config.toml
n_layer = 16
d_model = 448
n_head = 7
n_kv_head = 7
head_dim = 64
d_mlp = 3584
vocab_size = 8192
activation = "squared_relu"
norm = "rmsnorm"
norm_place = "pre"
norm_eps = 1e-05
positions = "rope"
rope_base = 440000.0
rope_fraction = 1.0
qk_norm = true
attn_scale = 0.19
bias = "none"
tie_embeddings = "early"
parallel_block = false
extras = ["local attention windows", "shifted keys", "value embeddings", "hashed n-gram embeddings", "an embedding shortcut", "learned residual scales", "skips across layers", "capped logits"]
init = "uniform"
init_std_qkv = 0.0258
init_std_o = 0.0258
init_std_up = 0.0258
init_std_down = 0.0
optimizer = "muon_variant"
lr = 0.00679
lr_mult_down = 1.5
beta1 = 0.95
lr_head = 0.0081
warmup_steps = 0
schedule = "wsd"
decay_fraction = 0.552
decay_shape = "linear"
final_lr_fraction = 0.0
batch_tokens = 65536
seq_len = 768
doc_mask = true
train_tokens = 544100000
steps = 8303
dataset = "wikipedia_en"
Each number is 128 + 32 x the weight over its row's rms, rounded and kept within 0 to 255. Layers, rows and columns count from 0. Numbers have three digits each. The size before them is the row's rms in percent of the matrix's.

# layer 7 MLP down, 448x3584, rms 0.0439, rows 306-447, columns 3520-3583
099:105171121154130161153102127123116118063137107103158115145142120095139147111088147070156164140116119164146126152098123105127163099126097153117138183065139178107128188109127133140110156160153121
101:149163123114097126133052089140140154132186099130183127099141140097118123142072139119110052078157109063156096043150082137096121043165172126132120199089118157149138188125118117120150130127152158
098:101164130114109081113142126095129141104166139123200150125138153070121141190114137126160111106148180074101100105146117118101104130083164107120125069152124128127163095102154121177127145145164112
104:124026132111111135112092138134116084130192170080089118127116185085149116084132067134148129165154140183109109080122101147133110054102089108130135246128153105139118086111124151129143130159107153
098:152085136116135105132122091125147117103142133091201102129096105095109129187103183128119182229114075144158107079130146138255156053036088108121130142090154168150152108134124167128127029214166069
100:123104129027125098117097080139135218154123150107068135101094170113133119116110130098119142021141128054123141131071146137147130173161093128135099101177119156162121123114141101121094183121107092
103:148106140126111128141144141109123103136142127178092159111094095151153120144081116117116146106091094193110089154106065156162158156105188178138105107126161142136109141138122097096140147196125123
100:143148139160157154140126221120169151094095065120222124144113173156118139130112165150138122079103114056130139130138133103122115109151136076120079106092185179144124197108151130114122144131131141
103:092080144170132114162118194153136091137077142096124136116167121135156113175085109155103072088114125185103153145128114122072107082110102133130116099174115159120112105136120159103102105189170120
100:140074123161115126113093167109151126166117111128160075131089091098138121117166154092173094161118099111092157065133129090134171095179144155115120103171093177132137125121104136129144126150136135
098:109135122097144125113081127161100108137188040184149114137078122101130105133132134110118117111153111105112120189141153122086134155112122106117129185121151144129124177141156127112116146149154144
098:091150142138151074123193113117145046123133105121106147130123198128119134142142119113064059192156107121077057093183165118126157096132104118140122100093124081144121146122153155130098099140113153
101:078136114098108123116118084103117114087106146086104133120108162124140134099093115105139038117143148148131146101060183122118115077138092131139129197154102133110113132146141153095146126103115133
099:152098130160154113121147137092114079135158171154132109104157040082093131104094102110130115151140147112113098104109148149109144158133135119119136144099143176101138066131155168156077159203126145
101:129109152157130134113141157101101170085104141114095111127170106195124127143084167122170126082129122120120162094156159122102112145149103147125127071098145107146111081109133187129160073140107067
102:146122137111151109134053054086149140085162176055094156143081103127121125068186063094141140125131157111134160080097099123102148058141108106144141178119115073106129160170085088140154060176121129
101:170116130077150104179074077163127215193131194095115102118067171142118124173122154099123162103161137053160126157148095165189158076146130180128136051136118086137139124138096126122170167117071087
099:188149129103143122116123094059155143142122125101130093148110122102098127122154160141095107067093134176105142091137149116121152185111113116118111150109114144089132103153138158087145132212154096
101:092119146136105144140150136112136183152129068120101154174082121135156106088099071134143187104149101169138135103136078108140166113045137116128129086173092134134091169149133115130158137098129120
100:121071114158116082133117162127151152117133127094103129146160149156132107134131128135076079162157116095139148092201106137160135085138116087123114078126107120128131142119175151108141127212159150
100:144086134158165142110094116141142177099107082159173140139109153153125128132106106141125090063124155091113208136124125111145118133157159139128116212092136200175127096149151154105179142085136153
096:054151120116131105124129111110156117098123145113127153132125144133181128152172133132123121151132135149169077081151170130147151128153122161122146182101144099131138125104073123104109112097147145
101:112104109090152128131149132129138221110179064132100148156126195175147148130108061133137150164104139181173120185127152090117147093063123155130084167113112120064129059123124146095167129034060124
101:021121133121155116132087181127127187128127080069116151147089068145137125094056105140150104129104134076107098108117096108087158103131107104099137191138136100089135237119133124057122135079154106
101:126107158175106113112179126130118168126016097110138129104135178085127115101147131150115049114152098123099113066155131096149170110198144095090158226167138057103163147136146146152147121066102121
102:180154108077127159151138119166103091131187135135134124119146064135104116110132172112106082119099138112169111173116122152106123171114166086141131119131120071155138181134160081147138156097158158
102:106230136152132111144127113112159100113177086127128106119170195186150128080139146104118235073138149092126122162054119122155110119112152106129089125104109125157127164057114098140104119097167124
101:119105126127117118149108193124152098093134200157070164151133105151116128073101144123101069061129133102173099111080108101166120133109160167109125157115138111139124054144085127159114127098115118
100:142090126127088068120124083165123077061151096142081148127146051123143137131122125124072043114084148144111131069120149130086153159124153144144193196149116105169127162130136084115173165132127153
102:172172120168129126126138104175121097227108116078089167143164119133134124177166106128120078242136133145149097196079093154145128145187147141120109153138112067146162106130116172179161075090111182
100:091195130056146138109143143146120237161094189096156103108092186127145129164180160109141110142108195104123107120068164124098119100081129134144130070114165157164111096103117135098119111167145118
100:153149119123181149138158107139108087177089161149157140131170060073126125143083101114138180129115115070149137062090155127131128184146105099117117168126108101118141092141161107095120141093094150
101:211103164160119086152073128136126117045124082130087145139147144113135119181107138138112084017121152120123110066102116150141079118002142138121103115167150164067127125145122126145114125132123131
098:136135121100112104146136053106112154153102069168158109128112081155142115078124128135124171144129083122166160122130187148065170138155129108152132147155079174125129157146124100149176195209160112
099:110136118092130117134121106116118091112111096134106161150154082111137144136106088144065132123136102117140141175087101093075179079133127140126117052138158042119133102121154151120155184114115163
098:107047137073141101113191108121105091102156093099109100149121063146148129191110164136127073135113145091143129127162105127179153061090126127119145162145151130096106124114166137142094165216124138
103:083075127130139175164113160079112078141092121121168131124125093141089124092152085122156151132103171059144153143084179144140101145163132110129127127120096109111101068132140086153133147158087139
096:140180134119076125118199106132137131080182177138123138120109161104123117028082113126136155097145116075138167140107118178107109124089149051138134186114110153151144145097109074124155093160165138
099:071116137110089120150156162133121165076114111124062138142079189095151132134109149131072255124134129119117148063143178141085108129130114178120133046111134110087137140168106136108104094062113112
098:098131127130143129146086165115131157058147122096109150144117141104153128112114196142188163188150100179136139069092169113152104174148158123142151043187147162100135112096174102141116117140063174
099:138089128148125133137104182124128098140139158172049155120109098134149142177197201100140102104120075075124127107141082127112120147111093153156104154138107113114100043140118132144114201152134130
099:126149128128112111141098167108112186094151167162148104147105132141149127096141088162149124126147150100114171182159163135103172112081127122138139104120134162116168102128145135135110112116114110
101:087099133098134130133166081148164117155106117099148107133118186123120130111134166120160165116102082153140151106116097157144094215167157083139123176115101118087119115147143097168121157114163104
102:134177123125111159145085172111114126145103146083113101106171092112135123145128152116145111071180181167164122086159158114062102113192129153152124148112102104064163104154128139132110106111085143
101:178150131106112109120204105141126159061123146169109101090143094140107123150135163139229207212144109168111094085142164125092072141072103114130120118143145110075122121082137115114110109065094113
099:035099106136152131123122097167144105128179166168184124160118089155129135077095138116098094123115139164117139113097137120153107119171151163126123143093168165118093056126130140156182147088165152
099:130164116180138084151098082150140203129163120168105098123136068093135125145175135143092110088138084155122135180130137099159164161101135128143142013129156191108125146132089134192134108200089156
099:136150123090170108122183178159106077102187113148094136111199136089143133183038171142156098122113113171111137103141089139139134166148126121123142055116123161123174106145119127135108157143143115
103:137143133187082121145129117146131149120032156187168149117176143127113124131165128136159056161113157142126163097134166140166137169115125117135109092049102146177091112137081135150146168080154115
101:180060117105124178108132149129111145175186153170105122129108124100129130079103113124179099162128122177100135115112137163100116170105095109120124147107113119106124165115172105123076123118129129
098:059104143132147178108052111134135091025138164126104097118160122149127128180125170145145110081133121076156124035117133115102110165183140093113140093134103110134119158131130115109125121116122122
097:131165129107105135109144124118115104130051144212117110141133132139121121114124135177093101219073138112111117186192095101141152124150067116127096203108165070110105201115157148117097137127131157
101:044105151151144121135090121094117129091105162112138104121122137092093120174133160141140123141128186139148130110104100114143148144177112077149096098145091092078121133138124124133112163139166201
100:136112171126130113137128106100144181162142141160181122132146127151151122086147171126144111127156133144100130096137092133134146109158121123099157180097093178166132066126170113126116170045131155
100:130120124094152145096101140140152104109087136101103086136115142163116132100141080131091101099111117086144087127134123141143110095090109183111145122118136133102171145154115117127091146118164135
101:131151105101102149113119085166153101073156129125094122116104141130109125156119154164105092069097129140083180187130146124148147156161153104137094055169123086145095185134132159110092101070170126
100:098153126161157117122162067135113106082204132121128100124150161094140124196099152132167000107117085146127145152146215105112196151090134123141119139112120202098124169193080091144181153123080111
101:122158131135135111143131110147101175115129136130071098129189162093097122133146192111140126092092125155138134135031127113096155137113118122117097053151136094092146138125107103087123156017158103
100:132151130105101146127044071088110116124249155130068121140182108097123147111116096115146111070100129137097113093135167069154090136000138121118154144094120150117109112089158166172113060129071161
100:137187123120122120135125102079119149131207106118100061130123071090093122127031134093174076118066141121138082174147149088116150144041087133134117124108135077127125144131109107098134158168159127
099:158213125143160063125135142143114090111175182167221144151146157107148154103154129117180116128133154097128101163140096093165135084108187116109141166158101217168113114103160124088146199126096107
101:153043129153144101153109106153138093106082075101096149116183132083134142155116103154174077112129067108081148093118126141133109122127119072142109172145140127106107146096159202112157190153141114
097:139137153134132110128168142164135119101187108147059142124170120183111134109133046123134100197138140145148080119169078119143169145121108088123139168179122181135102176153143159112104138135131098
098:107127133109124138113139150113106096177223131158129132152156150139121142159118186109148190046168136153106125119110206091106163186161122168112164073137095081137138140107125131123131149161105142
100:160174142116132121108082149116127061137117119161153122113116116119138119107123119154180099163140099156143149104134138122100108064135112132110120096156138141182110150131114113130127168128159128
102:164137122137118132133134172140101209142064112039104136141132098132123113199140197098080120087125171089100103097091100105083130166154144152139142093097130137131122118113126116106155072223105140
100:122075112121150138108108141078120141119141113165192114109135179119140132078122114144110231105139145201133112103171212135098106082162160099148119136127070082127145163150145134112135141182093104
101:099103117114118115109186115133121152069016174121086155114099147097097130086133163135121223213072132128141152130131159110097162084157149171145081112079142104129148165120142140155145093159141140
099:176132134165107115110167114146126110066126169124101138129153048170104139103115225109099080068128202132148112118147138122118144063198158149140112157120079092125101097130062159129090121100143136
102:151156109126148130115081111082117142019164141142126181143165147100135125202077100135184185056121107158130123141123112182084161130129117168142140099093103123090117217138125106066111106119117087
101:174121103113122165133233114127095197091199148127137112130128134159108130129148157102100124051128165117121139078101118141149133150123126127140120085127148158134143034167129121154126068104154140
103:126165115173144117135110146173132150158148122172155118113134123088129119203120147113111111112098115178146121148088090107047117114168064127102150049158124122068127187108138139135111096077094125
098:179099122164133110124116076127152113070105129103119159120143183180118114144164156130120107052139095134117148152156153137139138142221156128107136117149140126098116130140100135164127142157107075
101:119177133104137136108103137154124169087180116125086146143069079104100110113167137148132023128133167105162165214136112116081152171173182178128115099151154187150141164146138151139127117174111135
100:067101105171152135143150167197141133107061140130152114116171173195168117116099110150153151143108062105152154065163118137197166212191085105124116073151121131166140091132112152166180091108125136
100:088238144120094122175105133174145077158173172125126098148100140126136140196159175107144068106130136114091142211172092090127131132109125122113146209155088128145122181125085137103107087027095161
100:101161111160110136114060104189115130043150108123126113123154140125142131129194116143166181119080121110151122148102112128163124141194111108135104107148108123128119137115103130103177154147123083
099:143111151137081152153157106119142074161069144113121147141200147083117108150158106128149175119138123141172163184133164098135145183147120117131144088107168127152121214151141094111115106129118191
100:160153134146146120106179160111144103181190155029203164123183148108127136121155155153178109106125124123147111072107142177142090092190119114128101116120095165127126095103127122138062088184125120
099:131117111161119124161108150139113109160128084133168093109155124126132123088083088124112045123118101136093074141114125145121133126176115106122113223117124175102138089128039121123130129100112087
100:134088133099101136112044175136135023093138161140063194130196119125066141207009151095123121147136177087142118130141096164073085092083145146089069083143118191139105076138137077138124126075191164
098:079079129096077119142097135113146181169030168154201078122075089061138136186119166099153077126167071131122159120140129099177140145162125115126143151098168121154162106142163081178123145146184136
101:247022104119121132138124111112136148143113136083134085128137153150157132074198089134171090095121111078148133134115129138109149118086102152137107105151107107148133162128163139134124057096162152
102:132150145152086165150186126155152216079169174148178104142158137140146134091208078149200113052118102160128103157119148165057130091113090133114122085102143168150169172108143128169140147068152100
097:130145112123157126114165132134132129210151118169078150140191185074127134135146181148092111162119137163149097167103120100041157131121149146130152202122140073128143115125129102175171038130150125
102:107153126169151160153063151148154155127167127155100167100148074123136121082110113136129189122148086136102091170194112136151138139106093115128096107134085186124103168133150105109168137137111123
103:099101101125133074119142104127125156134171159107106173120138077106143134057132089136086133159152168087125125069112055141131110111184096095150121036137149097124104118149110137130129041049155145
101:130115158074117125113158129125145137147109137093157106120125071138136128111140101140152156051123108172109137119101123166124149140232080119144115052155161047164169130129115101174116114116121126
097:131120116137164096107172125086152136110210137166078133119158182104159118149123109117185142173130142072127093100097121133101128122050078150129149247161067103093130134123139121152104126112115104
105:056151129093163143118067181103122149198120111184109134139182128123128135132095114107159172199123116117175128086117114124145100126111131110132115190098129081107128188097137113146112128118176061
098:136131138104127106147121151143137139091170103137103176108149123076159124128093157125150098093124166140092111207125140143082138117138112092133130084136147071113137174181148143121104087158143123
102:117117112216130173160127129104127088155162104141119104162118121126116124121130135115160121086131033175128132107109107086156131048114112160134130092112096103097118153128106160154108106019154143
100:109127123144096116143131191152117097165202098141151137114127099122138139080101136118137085121152089108108144150112091136117158150098126081134094162129130109108097123146114139117118152131137077
102:152077138091158149127130172130117146098029080145163101151139150122110130113204108083121072141121098099119103183157202155102186090082113144149148159140118112112109137138119103092146086156156126
099:184097116108137214095129155107112159136069081161178134159192102113108136179103151134139091105116151105135090151088191144166099129047127103124133145086136129085154064116185104125099145128163133
099:159171131125141156146149125131128143053065080047147146139059124112116129096087123160062188181099114138140147116130084074156154137118112089137131100122110161117130232103155106180148052149130140
099:156125114137090131096135155142121186062129118120170108115135131150114126143136138121115102078145078105160113150137060141128152058096168130131099038164140085140138170103109138152143095116125104
099:089083126144123114120137122090151183102086069147069097163167082143141106071073171130091129128132116063142143090123117155047180133134151182128104104116122096107133189155148152150138112103119142
097:116130145138126071122133080142130142190049075107134170106135129109126145148133158122141142122094159148101119106109100149083167199129106110121146078065106165138129107121124122064170117135143116
101:184164125170136141144152150132136129148069132124014112127171131137115122171169115134106138115129151107156107188111146162078098122081095215133129133141139139128093148127128119110131197079146158
098:053057137139117146132078153086139090110114112148147114142070158124135106085152123129154149072142071092126141100110094120080143100183119128144119242138130229144116106137132167137151128151139124
099:117101134129107100125096121131117127051213125081122120124162102130135108162117194140100165139123161131137100060149113133095127155087108147137101106108109184131062172126125129119137143083089105
099:109163125139176174111104130178158175102065032157136164085147129132098142121170175120144080104146135148097174071096139128188125102132152181120102213122101080116145101134125088154094096088139097
101:116132144138143149121092112143140122120064114160110165114129171131095118093060130118072152160143131123114136135121169146088127165064123110109102057128159113160107103120133128118153134186166180
103:126122131206105146113056132166137180185054129116116148101141188164108118133179100117100145142122113125141134138155091128077122133144165111110114095113134108084109140135116155148158104057125094
101:083082147110131108135182141157144168088104115147087162105138137124085125127116181106127130180114109126108158099123126100128082197169115099111108197100136059122134166135128121065081152196140149
100:100130129125130147121104116141131136134073128200135101115128130126096121205173127138190198122123144129131078141119125113085152110126195139134162106103187117202138159100151142149183195155120116
102:199142125157105100143108079131120086070141148099152126143184149147136130138103175146095118165118107081134146148150126139145155118071090095136117154094083110102131151127137107128129128176135088
097:134132105188104134130198171122103053099072139151131078112084151195095123111100107130126185159097175169113133154102159112149108133110128191129112107138115096093128170106146068080122150160112085
097:197141143186093137131189092117113152133122155088145135112132188110131127099121122100182100170121152185127108151124173158204139094196128154126119178182153116135148079159124158091135147168082151
100:133098137096174098132147115152123146057115134099018112096101157105138143117002144152105124154126151164127126089123128157154110115120103115119151233107144089131172126180144155108113109093128094
101:085182132117091145136094112132136070146132115203119157124099102162108129151215148109153195136082183138154092190085130145125115132095120097131148118134123110180147154152093162127135223108118109
098:219147130117117133128158147130134050157070077139126129129121090119119131075217152125138129074118160105103109112158082148161108089123088091112144211091134159159082121140156110135132106129153212
100:147130134102103164144082131163120067094162126158110131115060095140139128102117140111172163054116141105123152153136134144134106128134165136104109118149092142110119038108112142125109130130111129
098:150134132120090138115144111135134171140126155152153140130160139162091126089198113157136135114145175190135142163119165166128134099178136114152113153134162093098145106142147125099164123060176144
098:095192136158104110127133092129102161123083147163091151152155147190178121123142168142136147120146158145140158173111087161133138204150127164093149116116085128122120106090098161113133134240121093
101:100094127104135155134076172144139135127044133127064140109111127150107119107098115097114184166074128165155152169136093084154096129083130151101136149119146145095147188080125094175123128097144130
100:165115126099126106118110157136116139139057095186078149142094125117116118185133113118129211129145119137169134105175137142146117131178141143133151055149148150135125098149151081094138098130131131
099:090121111150089102135112134111100095108056091142078138139157175117144125112133095147095121134193128082159117124080155086076135111146109118134125040166108071164134073114134122137122112114178151
101:082127135119132144135105169177097106205168096093161124157153069112149125074148115153121076091155149129134154129126095129093102117168104114132113083129118203126142087108151154127124187115113124
098:120153130071119069124188100144140049155202175118117136150137077172132118156112123104063110112123042164139187132141100125176155128130150092108165096116127158087140098134148088143165158093101131
100:086119127074146164118115094116112163153067162107148120142106127121130116083109178117155194114117137076104112162116146151065148101139098130127084165130096169081084186095135120099101152120129165
099:140162154178115169110147148166135064070108104143167146117125128117111132105118106149112151119119150172158152129131127153103165161116105104109077045126095093134137161135110167136108144116130100
100:182111127108091182111183207114121141138083099136158127130071159122138140128099117086087197084114154126103139116134128128200157095154155185143136131094109118124117175146066159059103123119101099
102:142139142098102104122111134148111049119118149082163109121131068119117126153150140115094136117189141182123138052126106126172109106159124132150139138112086051115168127087135102163166098208159094
099:202183120142124103137204180116118135082126135090084145137151134134104127168172131144087128119122197084113105134066169129165106147181137145121143170154143119136117158136111122100144126183143132
105:123124121146161097133139138120132116162133149094130157094158114126095131102121131132108097121124144116121116130145100126068139187177146142105145213126160164128106104116127111117158130078115189
101:102145132112140122144178095117174122114171139093153127119199143157104148153099091121095131153118126124141173072180101062135086154149173138117147050093108115155138067115114146135112116137088152
097:147097141092143095126135122141155203139198120091154154150086147153144129128154085104094122112127091197139151083149147123151181143188144158155101097122106173128121140130102161086124142143167159
099:209115143178171148142217093140161159107250064100160152125110216121133137146179094134139172104127107156148154195141145115127178130143147147132134169096125150122132119133156158146105173116090109
103:062089119155117090133121086145121080154101153097085125139136115126149125145156071163113147199111123153110136164084111129149106087145096134127117110130123121100136174138137119150080145083121095
097:097122123127115130125140099108154124095075155138078181110168140172143122139169107164201056138152072090136118166104194141191138053150082114159151174163068135160110069151126129178207159077179122
101:118066114106099173135113153144151213132248142152173103126171112150106139099099142127086067162168107135116149242157094149098113052153129116131143107109107127085110068136132168077106116127092128
101:067104150146147126128118135091136143198149100114165166123123072107128114075138079162148053116136167136141167181102141108102128170053129151130085162202170203112092150117150104141128092081160147
101:126115137119155148133163122112142095133072172126179125159122099050127122018135128124117172069156141157130091179140030119133116139225145168146107102136132103096148195099161154109105153086116133
100:136148128120128128101113174110109099184118148128151116100143103113104117110112182111152044163128091116128154166092110131185096145090163079146106235114113164150125104145145172151118142128131135
096:185129145061128142112118162120114154130128134073142135149144143095113119139095240128134073093141106138115117102150118192176138129157136163133104124158148223135135187152152114145151133148112141
100:117081151085127119098139170110091094181120153166131098128100090153152111128158171101110159090136180110132140140166124120077157151192138141122143164068080127088141110128188120140138135173174169
102:162119126179133157152091116156120184107161139108119113112114146115117129201140114131150086142122127130134143157123070121096119133159098150127128136103097137095131212151125138189118148093082135
100:204021118132126112137166099097119145153144137118170126104140077094141131144138096125132124141091169125170138174142113116130131084168158138144123172127144069125134107115146134093146131116112150
103:165108113177123124132156049124088073151185074080080149142166176155151126155101106133125098126101117137136149107158159139147160146125127119154144152135101119127128089152133100128119156104083142
102:179166115151152109134173100131168149074199117170121112129148133132183132181115161142163067131139176125109141137143047113097109075106153115114115073127157192158104095123135109152130090098176109